Part of a small language model's weights: 2 heads of 64.
Each number is 128 + 32 x the weight over its row's rms, rounded and kept within 0 to 255. Layers, rows and columns count from 0. Numbers have three digits each. The size before them is the row's rms in percent of the matrix's.

# layer 3 MLP down (transposed), 640x160, rms 0.128, rows 253-310, columns 0-79
102:121123104155074193120197116121117101101151132149121095114104115132124084114102125137124116133166086095131027108136136124158127122148082106119162147097100149120141091146119141102136063088164182126175201126082150173137163148129121184104115195
096:110094063101134132073141176141138077185067136131140126094160114102191136158158065153168081092143063115115137156144125136091141107159148126105157104101087176117142121166166125098154094155143117124127083159134126072135092099230108160120181078
095:156093159154104178131168134115117136130178147117096098092108166148142146154167091137079131112127129093133195090163100092154105161106135137093180132163108127090053163152163121127140161138099217134032146153214148118150100130112182128142150163
100:130109101153079149162188162103153158135108124090159100149136138173162132043120106166142116111092121126115163177157123101130139116152128143121097169118069116122130140132117141145106098129099000146125106189101147141120121146169099133155133102
107:132183143118090041155125114079098124125091084131186144189145103133060114121164123144151093101113110097163112113109117119170118120101098087130093140055067155108117149086164200122108068156132120154138136125117144113077086132085108107149150079
107:127175060176103181184124122112104129105144151122179149181112104143095167109167148141147132149120153136108153180112116110107169093158121168100130167157192144144111171152119169142122044178107123162125143140168149117145120065180178122128122120
096:138168174138124121155120139120098159183096121194187132156138140103132103131160209143142173116143090113124127129152052139094135124112085135091127110107067147143147120136094167142092162120095139119102142150132121149142110185152153125127081103
105:091093071100124158061093120186128101105058109080109136091144131130152091130111137150145105082138152054156129136094124142166169134128183117102141136125084130155122099132109083087119154178119106062132108179139066158095096147166083071154122136
105:196158099120155210202130093150193107119148150100147082119138087147154166123101122163079068105142071129134114153133155154125152098167103132113126130091164123109136211122185162175150110100082168074151122141112108087114084098159092143156126224
094:110072194073162174117136104153177183108142180106047112130196139091088148130131102066134077104085148142182098173151152139149053107125090172104173096097139109064086156101077145127162097170155177213137145113149091061127102135087128139100101087
104:123141080094079108194068034141121116120057138146151079123172125113112137149137192148119114142120113094109067119127129129115116159149160056144124091174112099081186151130139159120101138085117148043151154145199129115143125106154159098124130126
099:132145123082147169177172104065172130208123132134077139108113149133081138114133153130211169173171169152053102120159158103105041136089100152165151197156131127117167149179140113154122155144071112050112050150106151118134144105098166106138136083
106:144133140124122109101128118123159180145085184150115076172126156187158109092145156134111139122083060085096136159174122134066116090147143104099124122121132101129117106116097117093175160156177139092106166099101135110092102128136144136168131046
102:126162100113166161089039115146159132093179144110137177206145107196102127149162117143140110156168149150124090110109116112119085088129118124116100157198146120101114132079144120116114093123105177164104126139130213106166164099185147065137110101
110:087136135120087163171082097130101063165089092140182120101106171116201082113162117137146116124116104166172197052129053144111132149153148133117154140109124112112130183098155164132110124166183194084154121107112172115060157119143135132122097133
107:186192190180151119113095115126183145140132153133081110141133134119135161108136093173120141130119128119136117143088105145150136143141114061143056097085138145148155156111111160129189103087100133155115147194098127128161059200107080189126145154
092:154187123137175091135156176085120150122192132107136110170123115127107112136105135057153126095171122075160103170098093080164154147129112139166210121174134127122164153188124106131115090094153143077161130130149119082117122116125087184177191136
105:124149124145081110173135141129104119144113111108142112138179105134140156152187131086103179116150157168056139140156123183107145155110141082167126195113110166168094153099178121142139162145159055134141195142206143141093145091148118072113059113
093:160132132151156173087084133115100136137066081168096153102118143124101078230154099105159089146135105112099143158133061112071142098145105120123114122110138134188078143117146140105120183115146065093083159128092191114124159118175126201099128084
098:115150135088129133106141151086109125151154101126139084108100114154098112133118135119128106130063126184170080092171069192134132109127179132087146170175137120137142121149105134089120132145154166094079108112174141116193063118166123135157132146
099:157193103161141120133154154128116118135171122153157124148163138107175141206147180153154127152137144100100133126111116104113147108123072073180099114115144128099164110141169168156201178149126133107122181098152102149080103151136113155104134070
106:084149104120143107181143114117090136157146131146085119100113082159105172122091109108102203085125087065064155157153123132159127087096147099135140139142172126128100105151137130181183116118190234105149117083196181167099077088087138115113161083
100:139107109147072166101155120098108123084108092079095127096132112178127119142121130157255151135097157121172112089162083131129122037106135125136094090055164127184181149142104088120150145141157225124115112141134143129141118137153142147126155097
096:127093105141108131165136183083136113170092129115121111179117112132095122105175143109140102130171168165130095105142089126169140102138187097118118091154112129131150129193129097186075149121104091161143134145140090125128155101116097135182078153
089:132180110145081107150134152147130115131090168132133096153179169126162112163194110152158212166111031110154163154153104155098077109172207132150094139145122071154121064106093136090133152127178060113133124131134072153082142104162101118105094134
100:153108132124126109106163183149093143194092094119089131098149137126114047146091109111113147199114128126125071103148139066121118133145073087153166163124132153059059143118156142105180116168130160194098083119135141128121165109138068151159148142
106:148086103134152104163134062122133068096123200164125133122178123131165134105115144100104109166127139067179112115128168141103119183083078104119155149069102142116078144126137107088178114110122111143128155155222096180162120130153083162147109117
090:164152170106155124130177142093170120166132114138139059147166118136114150104088104121224122176138120178174148159106119176094103146113135174094074128132128071118197108140118094123054139161111148103115084102129070134118139129149136104108088168
106:131128158125137103126124074103087143106124089081137155108146134062133109149121092118137169107139161141130165186060078104117115128134163135177160158028146077166106158112049125158100113141185168168136126102167091119127177154112125103110143137
095:092125138122180137124166027152149060136140171081136143106134202082067134049120124122151094174114149091160123177129120089181163185150106130137144127174142178120131140109122146149136138121102136071127139102135109144105124119118188089157116168
092:183185097193116084119062116130104150132062165126177124103110166191122170116110113162054129177137201128155161102108089191168121080098119143123150131111146117118199111164109172103104117155116151168146087122179088147103173113063110136111155128
100:088138117204175125115144145135162121090123094131141193144162066168165101123084108142128135081111109144112115146163151078135109095157101129110097116127154109182087142148142160130086138114119099144128139139076132103158112209066118138131177115
098:104129103053119160123139121111134113134148142176167097188159110175131140120081065155154119112113173188106094159080094155132148154126093144125142080179158167152121126105182152125104101106102096105152108104146062105081114124108158130158158091
102:132119153171092132102145142161119160116095128213107176131108097122158094103133122151160170106059098121073130169074100110093100155185153103162165144142202135101124089114081091172026149125171071062107104107097146111110135123099091120109145089
100:140078082189089125145101099136144137068138185117147069107163133157094145156113122138123079156114130110093106141110124161115220157132114152116080136089151045106138143107087119134142159147227136150128130188139114119141169133134118156103144167
109:137148199105107167139092125105155148097150078159153147138135111121130157149138139152060137071099125102130155144128078106120166136153129117134141112140167126108097128136153058067092126118154102122121088136129123147136176146107089144137155148
095:082165174117061162110137179167117128133098136171129173146139130113098132104103140129082110098166158123140118103154141085140128133053177166173085115130109126109152124138051147116148160069072101146111110066087129131158127116134148158124143122
101:178103132084142145148145139120101135120126147079107140053107137112100099151099135212161093111132175155079134164134136157120104108152112096105156096157126075109156130069150073168119159201169204115120024096063136070179125146149144143146108113
099:144144123140089096162133094132126110080072080150164185113135139098109126124120094215129139165114180136146125154063143167138168096105134124146032131123149101086123096167163115143133161106142118107102125146106127122093113127163111109099122104
091:167105142135135160147133173143160113122133142068174105114080206096098127168091124126181178092135152172083142087136068136095153168096092119129121178143090195145070192107131142114093143157136147111116083160105189166164193121149112063142128168
103:144109098125077133155174099148124115080203094115138103129142151165118107117107126168188117119196162173132176090090166078122100102134117130209095153111077133138114120075099162172117148097166081130113170050166194135131120162152096094112143106
100:154132121068133104192087148108161148155143142130131081119154136156183135130085126107151139143155118126150102055091151151120099133136149121150177125223146157108141210195090145139079154125143067102115158143122147113119119121124134119122155152
099:191091099165109186108128125118105158116131161127124088095138080158104097098134178127092108194148189129093068116147117112125178107127148109191132088178093093106116135100115114163161123115114148120088124077178127114093170099151103138105186166
111:098201089125131150142143133133087043086149096129113166121103125099140153117142186143138117141158177123147127145153123134142151187123140126087155102139103054142144153143096142135094102147120091171123148147152123206159223198150103117115108070
115:150115056097169126164121060145102128098124107117112111093136145107148101172140069168119145125086106121107148149133066179156109105097150105181198137179132137164095150127148110102134118147117163108160120123065044121058158148104162187136185116
099:194114134132175216123132164063145161130120154122127114132066132162144111136098101107103167076143124162132177118184095214169116098125155171107140110109149081142090141129116163099094110144089087132102090117154143144105168106092144174132168086
077:136124164123144157079115099119130159166090186172140083142112172163122068126096171076069103203167112144137171157089118107146127074143120076139159165166080189086129127131148130135171130095117213128152142106126060150086124160111083124089139136
101:107085173111151112103137119140153164094099147106111131161139103160142179123163074186198194155141141100126162061149125108053152107100118145122143170131119130162043112143094145134127115157089052123171170107131089123112169087118185111072124126
108:165080139193122103157189152126083130071111132115114147176111179147137163157132074116092104088145116166136184131148092121132144112074119171127155128155145140168132143121197131128115140146105165112154083135082117073151092107142188153116138128
114:155126084119132176172197109123136122136130127101144186156140088133098077189144177172098131130166124107146192098100124122107100084141117182090116095100101146081126139111114164147142108227111103131141094127089101111131109174084158131146121104
099:103108135094124194163151084101115121154127130157108158148142125173114172155127135131141141125151151121078128130119149114167122113103091032100153124035034102092147146106121113157120123106110107109106177160134110144138079215122142110126107145
103:122116119128140176140076119131087148191134149140075100129112131158111112103077095030098140112075156121110086139144144185117149120202114149129099107154119095150141155127172187156133131089104081152141137090102186153084161127141153143140144095
101:116092090125161133075125107103153109138144181133109110113145175121171169076134119087108167174087141169098137085149188159136163159134012085117168155142093162103163144169111142180115160115135103097093140178147078159168176100129084039142176123
111:149127124100121145190195117116180101223136138159135114096162084124138109180149113136130119154192142120146151161137097124110166100129166137063138166122192146163128103149122172115198154105124201139180101119117135138139119153118103114136139145
106:118177142148138141065126163111102072164159164167124172134084148130083128137170140086137107159071113111051115075155108162101101175143144109089160118152143122117093092172054106136126102150144158150152086183140100125145105057124152142155172058
094:148132104138147146144124137127099136137154157118089118121109141078107169162153156159108126148122122175073107098163101102139160133099193172137135124099112180153131128123131162105118117124124100137128084125080121144194118121115116079133085172
085:174154109177171122128129122073147092173124131112144118109091138139055110148105122100154133106075063096088055146185126165170094149123115035074110058091131137095068173083123131154138104103129107194092108131079126140135132096127091062141178109
101:098150137146076147099126139180107098127139048110164182150140111121125132154195123091143140111133146102175117114164109145166211073093160109132130145215092157138138107118131139140120095090105114202081170154135133165127114158053182057141148171
# layer 3 MLP gate, 640x160, rms 0.138, rows 254-311, columns 0-79
096:125096090114134166134149160142142114113057130142082100102099098102197090074127082097156142104127084102104149136135167178169091153129134112081114122107082184081166121135119140092113080149102095137140101145098160105106162120117167149190162055
095:100105158162055121112033116094149123140125135102077133159080147151164104179162171142057144223103171117139082149113102146100118126157104192163108112081108077128101143126113126149102111145116148120156101106100121175133126147157096149082110132
104:162084138129160178143169100089087184116074179128163143161083131138153101125089125147141106128102083162095148143120193094063113093106078139156108132143102161131130206186111166116118150170133105060084103124102138098131143103081146157168101111
098:151141135059058087125166108164104123151097172146114132168146145099055130131171168126128175126137149080105110099116090154084125132133132135122102112025136140136062158079120175161124119084162146140128114112111145112125135147100095140083104148
096:152114204056169132119196150095130081148101102082115151148146108129147096144133097093122123122121127092148130089145110100080120160107109148120062097143107128101155071114146088166132137119148161074125145112117133164024132122095075143111117143
089:117102129129098112137151108157175180093113144124137062099115115145117156176140137098118186121152071147108145105181158143120168150146141154130127189117232116107135133084153074137116104169172098151110062087135107105105084104136085152073174183
101:184098151151131141137119129060052137165121180085151130134126077139087115095123153072077143145160139096131109094122130117091186138199118166147094114116181097168108177140122166105160084131073142196106105102121165103176122147120168153169115144
101:094142115156138074163153144128080108158070127192174138113119154143119149144154169154135180163156119095093075124130072100124122108172113122155153127113127168184087067122147121101158082140191130127118111078119095099164122140145093129090163106
093:120171116109091139104101133146124136119066038139174153125171107128114089142105119117181196082098115115127104146191101095094201116140107071172137174088112149115107143103162148087111119095098163144143091141088194144113102126215171096142092115
099:151121169126164149133149119112113112101135094111113152097218133120091143105113095122193124130115067155143125109168101176126161200135132157046096131215157134104176182145141191097123132111156143108127167131072166166074088122171188133161127109
097:074108126090146099145067081051141163072119134116118162080150159128140120119101150091097137110123114123088180164159171079103108142101099136173077115142081105140120179122122097098117177092125093072110109142094118078159142142091158112146134159
094:090166069088140136131180118133091116124078130177109096138111126149148081125173131133164117154090138156119131123123160120054096116209155153101191176088189141180159114098183165170113134110144158121137102105115147140149148112147196162161191098
097:102140134103147137122087166135139102109034103139154163146140107123070087129166109132125078184122087133059127154141161125161096104159158172131115115133146081108055129111148134139180139122128153158083166136131147130084090132124137106147129119
111:096161153135136164159134166188144110124073069157121116150116120083166072134220097130104118045137132164144209065147113151140134095126097112086135121151112132087056178096110128128108085137174108128129167141112130097130130120165106168103150145
115:078093140093169059170083131102092100162128137149091134154201137150165138149146168080125149082062079158089143131080091090159149140114138110092154132232135119135179113098142085118193143155109157091143114097107117131107078100162122136082167134
088:166074174092140177138123127119212177108112104174118104091107116072151182093141158044076128190115137078160093132078170111133106098142094078136078151085118111100121124098133117168138174103131107126160126142114178168120107110114109132096157069
100:156125092163117119139162102133116136131188133116097142175097149140123060162123118160143153111067127138109141111127163128136128139116206123116126185117106120062103165183116150163157156084136112149113173146165101099134128160053156209086145128
090:125190130115105086152120184134170127138146146165175160096117104166101137103113149160101128190131146181158107205121103133129144141138126140136175087100120208120142060067110152118083159143107112176129106061155087077153199144160118092172168142
109:110139110137112136112073110163157092108157151101114122153145172110166088097146062052164142123120154133142120117139214153149107092118116124147105127053116118153036161076077073142065140153189086159144139107125168067124144117108142104136114125
102:146116158171143088158064142111135148105147179113165121130113110088172127112160148106105135130154125085090159121108170154195124103129099103087161161074119133084159093119120126154146204150162122109130110103101108091128125102149098142155185027
117:093139140030151118111114106191075146130145177203092085140180108137125132078114177095122187125129066114112118161182126109091117095070128178170135109130134159153176149119217080129171107118181134093115056095143137155125129179172181097111180084
116:146114122111147099152042067118128168171133140107214112099178137140115185121116171136124128126146129118088161181172109175140112103185118082164167133130107183077147166107171206109118185151119124090118099147108175155136139170158142085143155102
097:146112108137117116100160163153162145097073126094084103158126098120116155085164112160181158171198130167142115138090101092101100139134148104158098091139100143145181134129152073195137134106162110084136123123137105115134100105138105098082027151
090:165139110055094071146163068131118152133110182123132130104113093173137111107110170114100118163142134140099187191127125128196148104116082096155114069111070124107170134109135142099138134126131098117215138141140058152135110120123146138095139117
090:093135124125067127115088099096104107151087107101118139088112141131107165149089110097175126169130114045143113118133121093172164152111055097084144136166196116101138086075161072121086088233167128115079085187141113131136150158113172088153111126
097:093159162118120115128151132090079112124136156094132142135093136164104184112144093130182120120135060185108162207139116114069146108127116105175164143151184102106168152119116122164114145109088193128178127125093115093110110109072180110137152103
083:183099132091074168135130146112154130078099131094130093169109180084087035080182101144154138087139144121109164076130111087150124131150131160094134158065136090142120125174106140126124145130112142102163180120129141082131165132138131178127142137
097:135160108176091137146148100137149151109163161156146110148126074073175094096086087167081112129075127156156133172210110158131106145124112143003100209118136140093115163098145129126131169086117107104120166127162146142136132160163107211175141172
099:098132142141075115165065195151124150147133102126125096153121136106111200119168102188161167152107100064128045183171059188146119098109118094085183151101077136092134108089145158100116112151110114140135175163080117139094176160106119100137157159
088:061072190099162140135155134099112103150097103102139150159088125079077125179160158149197183086119086076127100175114181108145118183128157177194129103127116147090117125097144116146167104088132100118208137131146105118151138164139149078148129110
096:167155149158141160135147158139102196124186120151123134103173156114115162113154130072178155076131152130139141144149121128127093149102147102050085063140119135095100121129070174079151121118082105114145206133125129189110156070101166067124215139
099:169083081182115175123063107161156115104113158107105157180061101125119130135138109137128115119140121165163176129093132111058121128177094131117196145131105129157137139132121094149114145184110113131073116137156209121120142088084110088156158157
097:142130122142147137123225137143151122142097129098092162111092085132136091133171141168140146175143172193110040093075099120081115165139116115093110072101123105129164152154169165160143118134092181127150175082164107098079132081169136129119125087
100:105135178121107105115116085137077088172107157109119156154160121136192096102139175142122136192179160087163075105115060143176109116124094119136121096138135176087159132103117089139062075089126182167148092086149151166114154171101145064112065138
108:163136128158171139106100145141123114158134122177155102070129124080099097135189089079146145102120117119173150107134127137172123143178114164070126137179101097140056127163154175059130122135109113115190149098150094122156124128119122129091110135
093:087147126097128156139056119162152126129170129115120101142166161127147175090089095118105044106154147075114094149143156121085146081186153161100182112100142140161122197090181173159115065113127139147130141088123115091144173156133116101125165132
098:115133135166100105089102152091083124139145104144164192086059104068172127138148107126137173128142115131134146164088149101145161104136115140145181128082162174180115108128109119154184117128098196154146128129141084134147114134149081160165164137
094:134112113154095122139137123122139102099096079173167141145140101096119089122122119178170138179086213187173110136103160163111198123074112137150124217111185170149175152103145099140110136116122125105150131107138121127142135136112106142127061080
093:061135135132135157128101107082104154199101157084089111075123086093168112136142114107072143085106125173128093116095125158109087148163111165129182109119113105132135157131092103115130074130141078078116110142159167095075140091115112148106042123
112:090149110100125166120144090125150139103099124132154153096062144097160176134146121120087186129126131181136061156071178137106152133174072069118108125132144097125157139155099170138122134147150111132074108131071142188162176069068138138147106148
106:114100132103165123148093123155168146132137146134116117140097103171180130130063093146173066106153131085069073107128166153112176110091168099104112129167128087145111098128195113151112185150137108122084161168086155137126129132097122109150162107
095:142194077130100084109160136146110119165137124117118143178191139127134135119139137117133101150118146079101143173098098148158144124134083168181107132071106150111108119159119147161117117185116131119130107130144080140156140157058095124148090145
106:194209123064097130131150106132088138144129144157095145117138111127105176100145185153149180105143095151124098129146120118133119136087165137209099133062125131129152144101138119182173094187090120186166111099150160097151133126104147113103187063
114:157116205127121121146087093122175150123156127082119145128049164098140104168052056156128142131142135141153166152105187158133109160100156143146153138064129138114094165122089099142119090136111131122152143110095114173157137095108147165133141144
100:109211069146122116128121185139150144140039137129156194112144109099132052139146121135083148097081147155087139136141148100117160139150161187114135068124116193173103150154117160109157142113109134074106101068112101136150148107153107160090172173
081:118116123118089091168148147165144146170157135158201176100074144203066127054136117136128131161126134129151157118130144119190149110121135161076206112118039122116150136147134137182103145063181044147118152117145123131114117104116088130106128127
100:120156126104156136160141114159141147105144105174120145182075160152142109113128107084088119179165097066145167087078102105187158135125140102102113071146061199096173106080159140038131155138148189093153160141106113134102141165111140135185152120
114:119132104097190104130126134156096109174179144105100139135109128104080136128153193118160089140118141159130169187160113117160107104187195138156106166060101138157128102138133142167156114171157146149081110154079152144111116131060108103132174100
113:187154139114105149112104156142106191119132116130105136165199114154111050177129171133152173138129178153185121129143149120090094142136113126136117117095103089117157167145086136103154081182162090166150108119103103148160124158133131104099065096
099:164137075110109105133133144179109160139132134116167078139060159118091157139100113097061134091225150119137133106127085133131129113129132141145085112113124122141087167191100157065142106106098106117118097099101097113149153099150161098134145173
099:172170130136078110140138140136033141143096152104106167158172096110125108101160151182123147187118140156096115144149087112173131144147137059096109050142142125119127114098066110132155062187093141170143139120128161095122135174122119160133097058
090:145163161230111132152145136071084100141130157074100114106078091176077097202136156195160107117096125108146101173071121127123117102101192177176103084143130147143150141118135119161110129146071171119173158138218132126120080125104160158065152081
115:094116099128142087121082166063069178140141111101115092162136138135158158112162089110163094140087142033176116140167093068177164185099140100135181196079147116099119078051097114111152173152159121102136193128106130168125177119196088103147123137
105:134144186114183080155094100104107080111137105120104157146090079110063149138098081095141172122088113139145162209132188143182136142088177133094101140152124132100131164140171126110144131097141131142083174104067097133110131099176130096113118138
096:088115118196128135137098108139112158150152083102065113088161107146099104138140154193172193131147126123117172097143141085092170132150078121130140129114175131067166121165122142103118114135142064112158100125086145110212152102117204113069119104
080:125103130123114134116074124166110162147115091160149192116102147112127156134115184103131155184125155086208104148038069160148159121139119177168147143191105083139120108103125138104131160084134117114145157162100092107146097088144087107142072112
105:164188155105085151100147112101097190136122169092140097128135127085152155098128092129105125153098119140160102139177153167168087148169039122133146187110214176168150120127120138127145165099140103140123089122108094171113148182095145164123163151
117:112104127143144151110124158150094155156097131124119139164108054134184159072185118093173178124133116100069107133129063173115153162179098106108136157166117139107152117076175127088107086146113120136139140069080119114112181100138101131113128072
# layer 3 MLP up, 640x160, rms 0.136, rows 254-310, columns 0-79
091:128118114078109152192139167124116101155078122173108128138092137142156127087123097149162129135047094094106080128126098175130144200138111143108132074211145133140152131127143108097143063129140127116129123132108122051086202142107135130158093118
098:054110150115133136122177185138104128147134073170096125128123167083133149191122119130141136117166108146109139120141108110182124141180175071140159155175120104096120128113196127150119142124127116126080116174161107134135104162063062163096150111
103:140139176142173076120187139168077117121119194099095125101083114128132149108172127173154107166143064135114146121136075082109110152161093171183135096190128091103150141110125140097140138119127163130093116059094114092130146073115180143180124080
098:141143157106105129104162074141079098150120145155130143144122146125080139136109135108171139120115153122143054123109156144105142161144158124115079165090145114127073169089084230143114089080132200152142100098156164113104112129100111135082113087
097:079090076154060128153072123159101172132185157127124102088144136119108181175156150190138172153155148165102149166104122170175134091162139128138166155088138116143096164120112157098098121145110107170136099152159129134222113145146202113141138145
089:150129179103189136112160155129083111126088113132182111165125174204135097115127081110125155128114166102178086117088065149118053149060136137115131082204104124099130159188098203180162119144113134098125129115114114164170149174166162072155208172
105:123167141128184098156176123045061125129146147133078120165115049156136122099140174079075135129163139138122107022166116144116191153132115168145131158160149085181127187166110160145109098092129169151051154083098171123166145157098192172126090118
106:195174171112167178123131106102171082109155132105154089090157128098129148120074136177108090106141090171161150118136180141143143113106108127122100140101160123131154142119233123119136109143093079111172093144165103149086186054090101156174128188
096:164118178120143152139120085108085120130169189117079149099132140131067161144139113183066083163167141091110122120085152173156102132076143236117119104131082098105139081142097150145129052126168114105100158075148072103157130123042109156096149126
102:161142131095120093149156165166166122141110190093123138149146130086148147138140132095069133171145166078174140176085162090136125101104177117162139131112062145114139134135101102091132139140136097149152052126179121169158183169111073109105162094
100:140128133136142167100175151209131044173121147140107112168106119145100154166152128156164083135132129131154114154103109153133153172168119099107179124126164186116149084161125132138128068136153126175122128101173146128090108147129089164134079091
116:099141177121099118161090163127179132120159135103189170158119098077116119113154127111063149071130102109082123086171071180130148088041097122145100123117109150151116146128071118110126097157165141128112130172093094109134077092109082126103122215
100:127169147129149177144086174126155196122102121122221212161185143169081154150127101083096134138157170136157130106088095096179103143107150101088077097124176128076104079097132132108156110185102133107139123140147161146098161086148159114148098111
114:145092110116083139132155112030102122162187140090199153116138106142156166116138168101168167169131132177127078123124166133101113146070220096109138128167129162137189100098112055091153163132099133099135103085128124171181118129102139138089126151
112:069131132147088030106098099093116142116123096134042111137176144141143145156097148100141134113059079126134120133071141053145115155120131150111150129181185110103212081083159127059205155123123107145129111147109071120107141174113143105106162129
095:132144150164096094174092140184083120146149131121129185151130120196135104190108117188163133101109062110084177181174099138176009199098141120088069156169088120125148138121105155112112116154132085104117130163113127085130167144158147092128079159
110:138146110134145087105119133119116098184144141100095139097120181102128096113115159185141126136124118150192145111121161122134098150115234159146095115091123106108151128174124120140135130110087131154170123106072099115120128140035121205136193091
088:137130070152149157162118098165132131121133147148104111121083135134114095110195119045118172062168123103130143129094172134130101072126149086107053133187133101179165106119110138116096119117157217105140092095126100101121062074053173137110141112
100:123152143074122109118195133052082139155120103146113115114099128119116146127154139179110156155118067125090116132123095104114128156142143116121153148166146106093255138152166199134177119155084165110097120121131103190131126122155122148106156090
099:150133127150168075134065126101135166114108147131171123127109120098165133083149149097057129149172111083098168082102189164181148079112131086078132154100138153092167092128140154152144184118139102136113151090067119114133092102135133153113202041
118:138170134140137206105175087149173114135111110119109088115097123124051188136140113146139098150117146159052137176092118129128183072116110187119144088084191126128103109157125077134128096093146137144168112137128140130106126089123111152158124142
110:131098129133123123130187162150105070070110103158092158173050116122148101124126112105129105117125101141164094076120155098138147118082149195064075152141139086177091083154129088157126077115130154158146171121141105131101120103106093177115123173
100:149106041171103136131144180087149121118122084122107186124107090070109145086183127127123089172151130191151154155119102129110103133095118051074125107139085108138158097120121113173130142178101130115117097187107133157096106045147139122130083139
092:154125090158073114112194099039161147143113103125092141182171108120150148138104132129102103087084175136139102134160165132131094158077151108135134093130049084110124123156122197078162100115146144120120142146115106112143146091103092205207154114
094:082143143131142111124129131079149157183124141118130133125147154117140096141087144149112140138135097101150134086157157078163159118156068115090112094145198152104096094129112083127127105158105126183125099148109136091139136172044107170102065133
099:152111111126124162103087148184168143127089095172138120152113102108199094135126118092072101122131184066178103134085101152180087171113125154061122126146129157172101073122131116102130159147154091107099140170163141183110138128172076135099101159
088:152124119111151088151080130120174121107125095136142146084121196038170093125201095141123160110129113137134149134085116104166108132164175160128087139054105099145056059131070069107146136122062100136094143100156137124173156142140129150180162126
107:176126141131084107133119130149149119135141117108102126200060162171140133137118132141102095161131159115120104104122113143174183117178130110081067103163134129144135103116165150076156089117135168137095134127114202103180064118124090114143123168
093:157087137147130142140173071100166110148162142099105122094085129125093044184126104137081108129119198180143178065125106058127146135101131162184128139087139116151098188108080099112142111134090147110106085102136165155155090145149140112140174083
088:191100069191103118101123113141131161114148138122128105100089106152169159090107136130085085139123180199152151057116091112112112113143093104113171121125157117172125102183108144123090165141127131111105137128129088130098127064144123164114152149
098:175111138083086067121179110117136124114091148110128069168089152102130107133085105140152061199105140094116147091167110134165120146186136148223146188149135159121167127156138181143142210145136119133098109150143103155128135120177099176095096130
100:177122133202115163096074111156139095114100109120118152184097081113119156141130153189131172107140099142148200128072123092065118114184105167102187136135139154160111147097126101149120116158143118141071114127161191101141136108092103109170162147
105:122139151144118110125093110065165075073134124223184100139111122074135109116134100056132113083134100074113174153131133114147086150074153136144106192161099121149109149089096111100122135150179077121117133119074167102145093126075103149176143221
098:148062085170141184173135163110144183104105118154132121106095154142055141180163090083133108093117086140097162184106161113120147158113139096138127189115111077114094125149124139098157159188162111066114147153117123136154139100145129151125232168
103:094101164088077120134174066106130131123138111120110176182119116169126194145052126179129112151114143130127119143115102086103107128148129104194098095138162158092158155135133068149148142142155155124121098132098156135105164105088142123156169093
102:119123131079099165107093124166161129090161139087140100145188156136112119093090098132104055089147147103079093117157117108077153095157130160101129064079159119137124204109169143141150073110101115145157158114140101087130166145169079124146162142
096:128123134116176123105145120127160099092153094114059122138174077167083110126208207132140149172129161141123132101107149134089119135168183151137086182113163149113076118117099163085172145127117072085110115113162109117141113155141152115064162096
093:094147134116077133128129105137113105051095089179109153152129138112094108096124113155189150170109199152142154127085164162140201159096142152171090123115163130152169101112142106158110088128134125145155127146113166110104118119123098085118073113
091:154157147118114113148156187117118091094122107128073138146119129212118135121110187103160098179163154147141181177151183124101184098091145127089127120161105212081096079148113143146145083117173153182132136142130117143153123143169151125089165091
111:135119124127112114126194107089109127142124097167122072116134156152085063108093075158161157101139095143145182157127138129109060127151055155153077166158138166192128124145126157090133155101112083091090141076110159103160155175115160148123178137
106:119149115196106168137156153142087115135141084114158140162108132122103109121104138136142164113129086115092156161175077135137105123121089153155084145019133113051129074125090188150114110191147131120151132147165140123097111210167133095143083140
092:163109131130170200155089124111138118076146162136165165102086124142130125168161107074127134118140123116157189141170106116116102121103177091084162111156078134153077116103112099135140101077123121096168186115093143142137108082106193115132156132
111:152088121108086156130110124131147158138135145150088105111191072132234164155169157140123101109104155124163106099141122121144120152197158139183095161136170106116135193114178132137157115115100170168156134108111152161160094182132140151157056082
107:089140150112135150126097163160095133092108159241154104180214118152091164120146138124126074120119152121067123108135131147124137088127131119126115121134148088117139147096134122110129132130153104128114133121107182094142123120113057148132146146
094:124153111086120010157142127145110172096122121208138143118129160089097113069156187116145097104096157144091100164149117150136107054142178148146172165072113149143156116105153136151124186134120141168119116074097090155157173139131173125115104130
074:209160138123152155117143137095107114142069103125135149156140088108200137160085073131089109113074102097147108123172145188127117092122160135119102101110153140153149194154115164077201127216073160127138110157133148118097161187168165092133183122
103:122122119172145108125108171111120107221123128076122087103103070134118171138142173134113123147108131167146140149174171135069141152090095142166152153153150089157174162179123137132147076193171088160107124112162161097131080068131144130119098178
110:103105129129118144140121147085140177115104115153156117193071114149150126132118062103090126110146157102127116089127115103106163203119000124097180105199199120127135157138086082106096154057118127103079145078172103176150146160158130144121136135
106:164137171123086152118131155116107171151110113076069143142182156155118089117175189173134145153152119173119083149177146129071152116087131165161145122085120117135176177120174131107149120163151126181185117127176065141137108164138106162119101119
099:154145101162082117141131124224133163141148118093144125134081118097091121116100098125079127092240149139127141062082065122132133101178160138097106127151110140153082146147131162078154118078120126157127085110123111151170138075165190138142148135
100:105157122094191178136074138131162117087096160125139121111105143123151099143098074082113167128122101114094120111099137128135108064167120171159123118109108168143144128199165158074132100071087140120124105100088180167082103152103201101077159158
097:183158207180132118135132095102119164152110192106162138135104085145149134183140111151129086073105099149089114139095127084141111107115171154117166082150145156038163139090133129158127107116082169143133113104203150145126112134111165212069121120
115:166142124095133161161176142125158130140093162161134140079103087083060100143176167158046185146224119188165138098098136125090121086170058115084096097173156136135148168144148147112146118117125147142085095130086131107087143151116157111126141142
100:143076100136067189137113083156158122162144077088088155119103067120114127147209164119103228093088083128098096134102126149184134127138149139099165164146103151129078027112150147092119099145111116148135162149171148156120129113137098101143165141
092:037144151116111080132145102111129182131073126080131148134087200135140111101154117116148167066079091099123106182099135104155076172110117141183145080114092167146093130126128150130181110117179166102097087111226109153090130171136143161183162158
086:136113134137161112109178164121122100135153119095093110145133099138090098137140069105133154042080084162092146130158167151146056121148100091099108106123114159124141120148158107115147072152098165161122088178118197135135170107148156122091162130
102:147108138139129157126161153164056174144147092138116098078122067121096086182061093134167088097134146143125153102142104104089174119071133130108129148180075140137166136160094130128171122117172155113117136110113142095179132139105113162140132130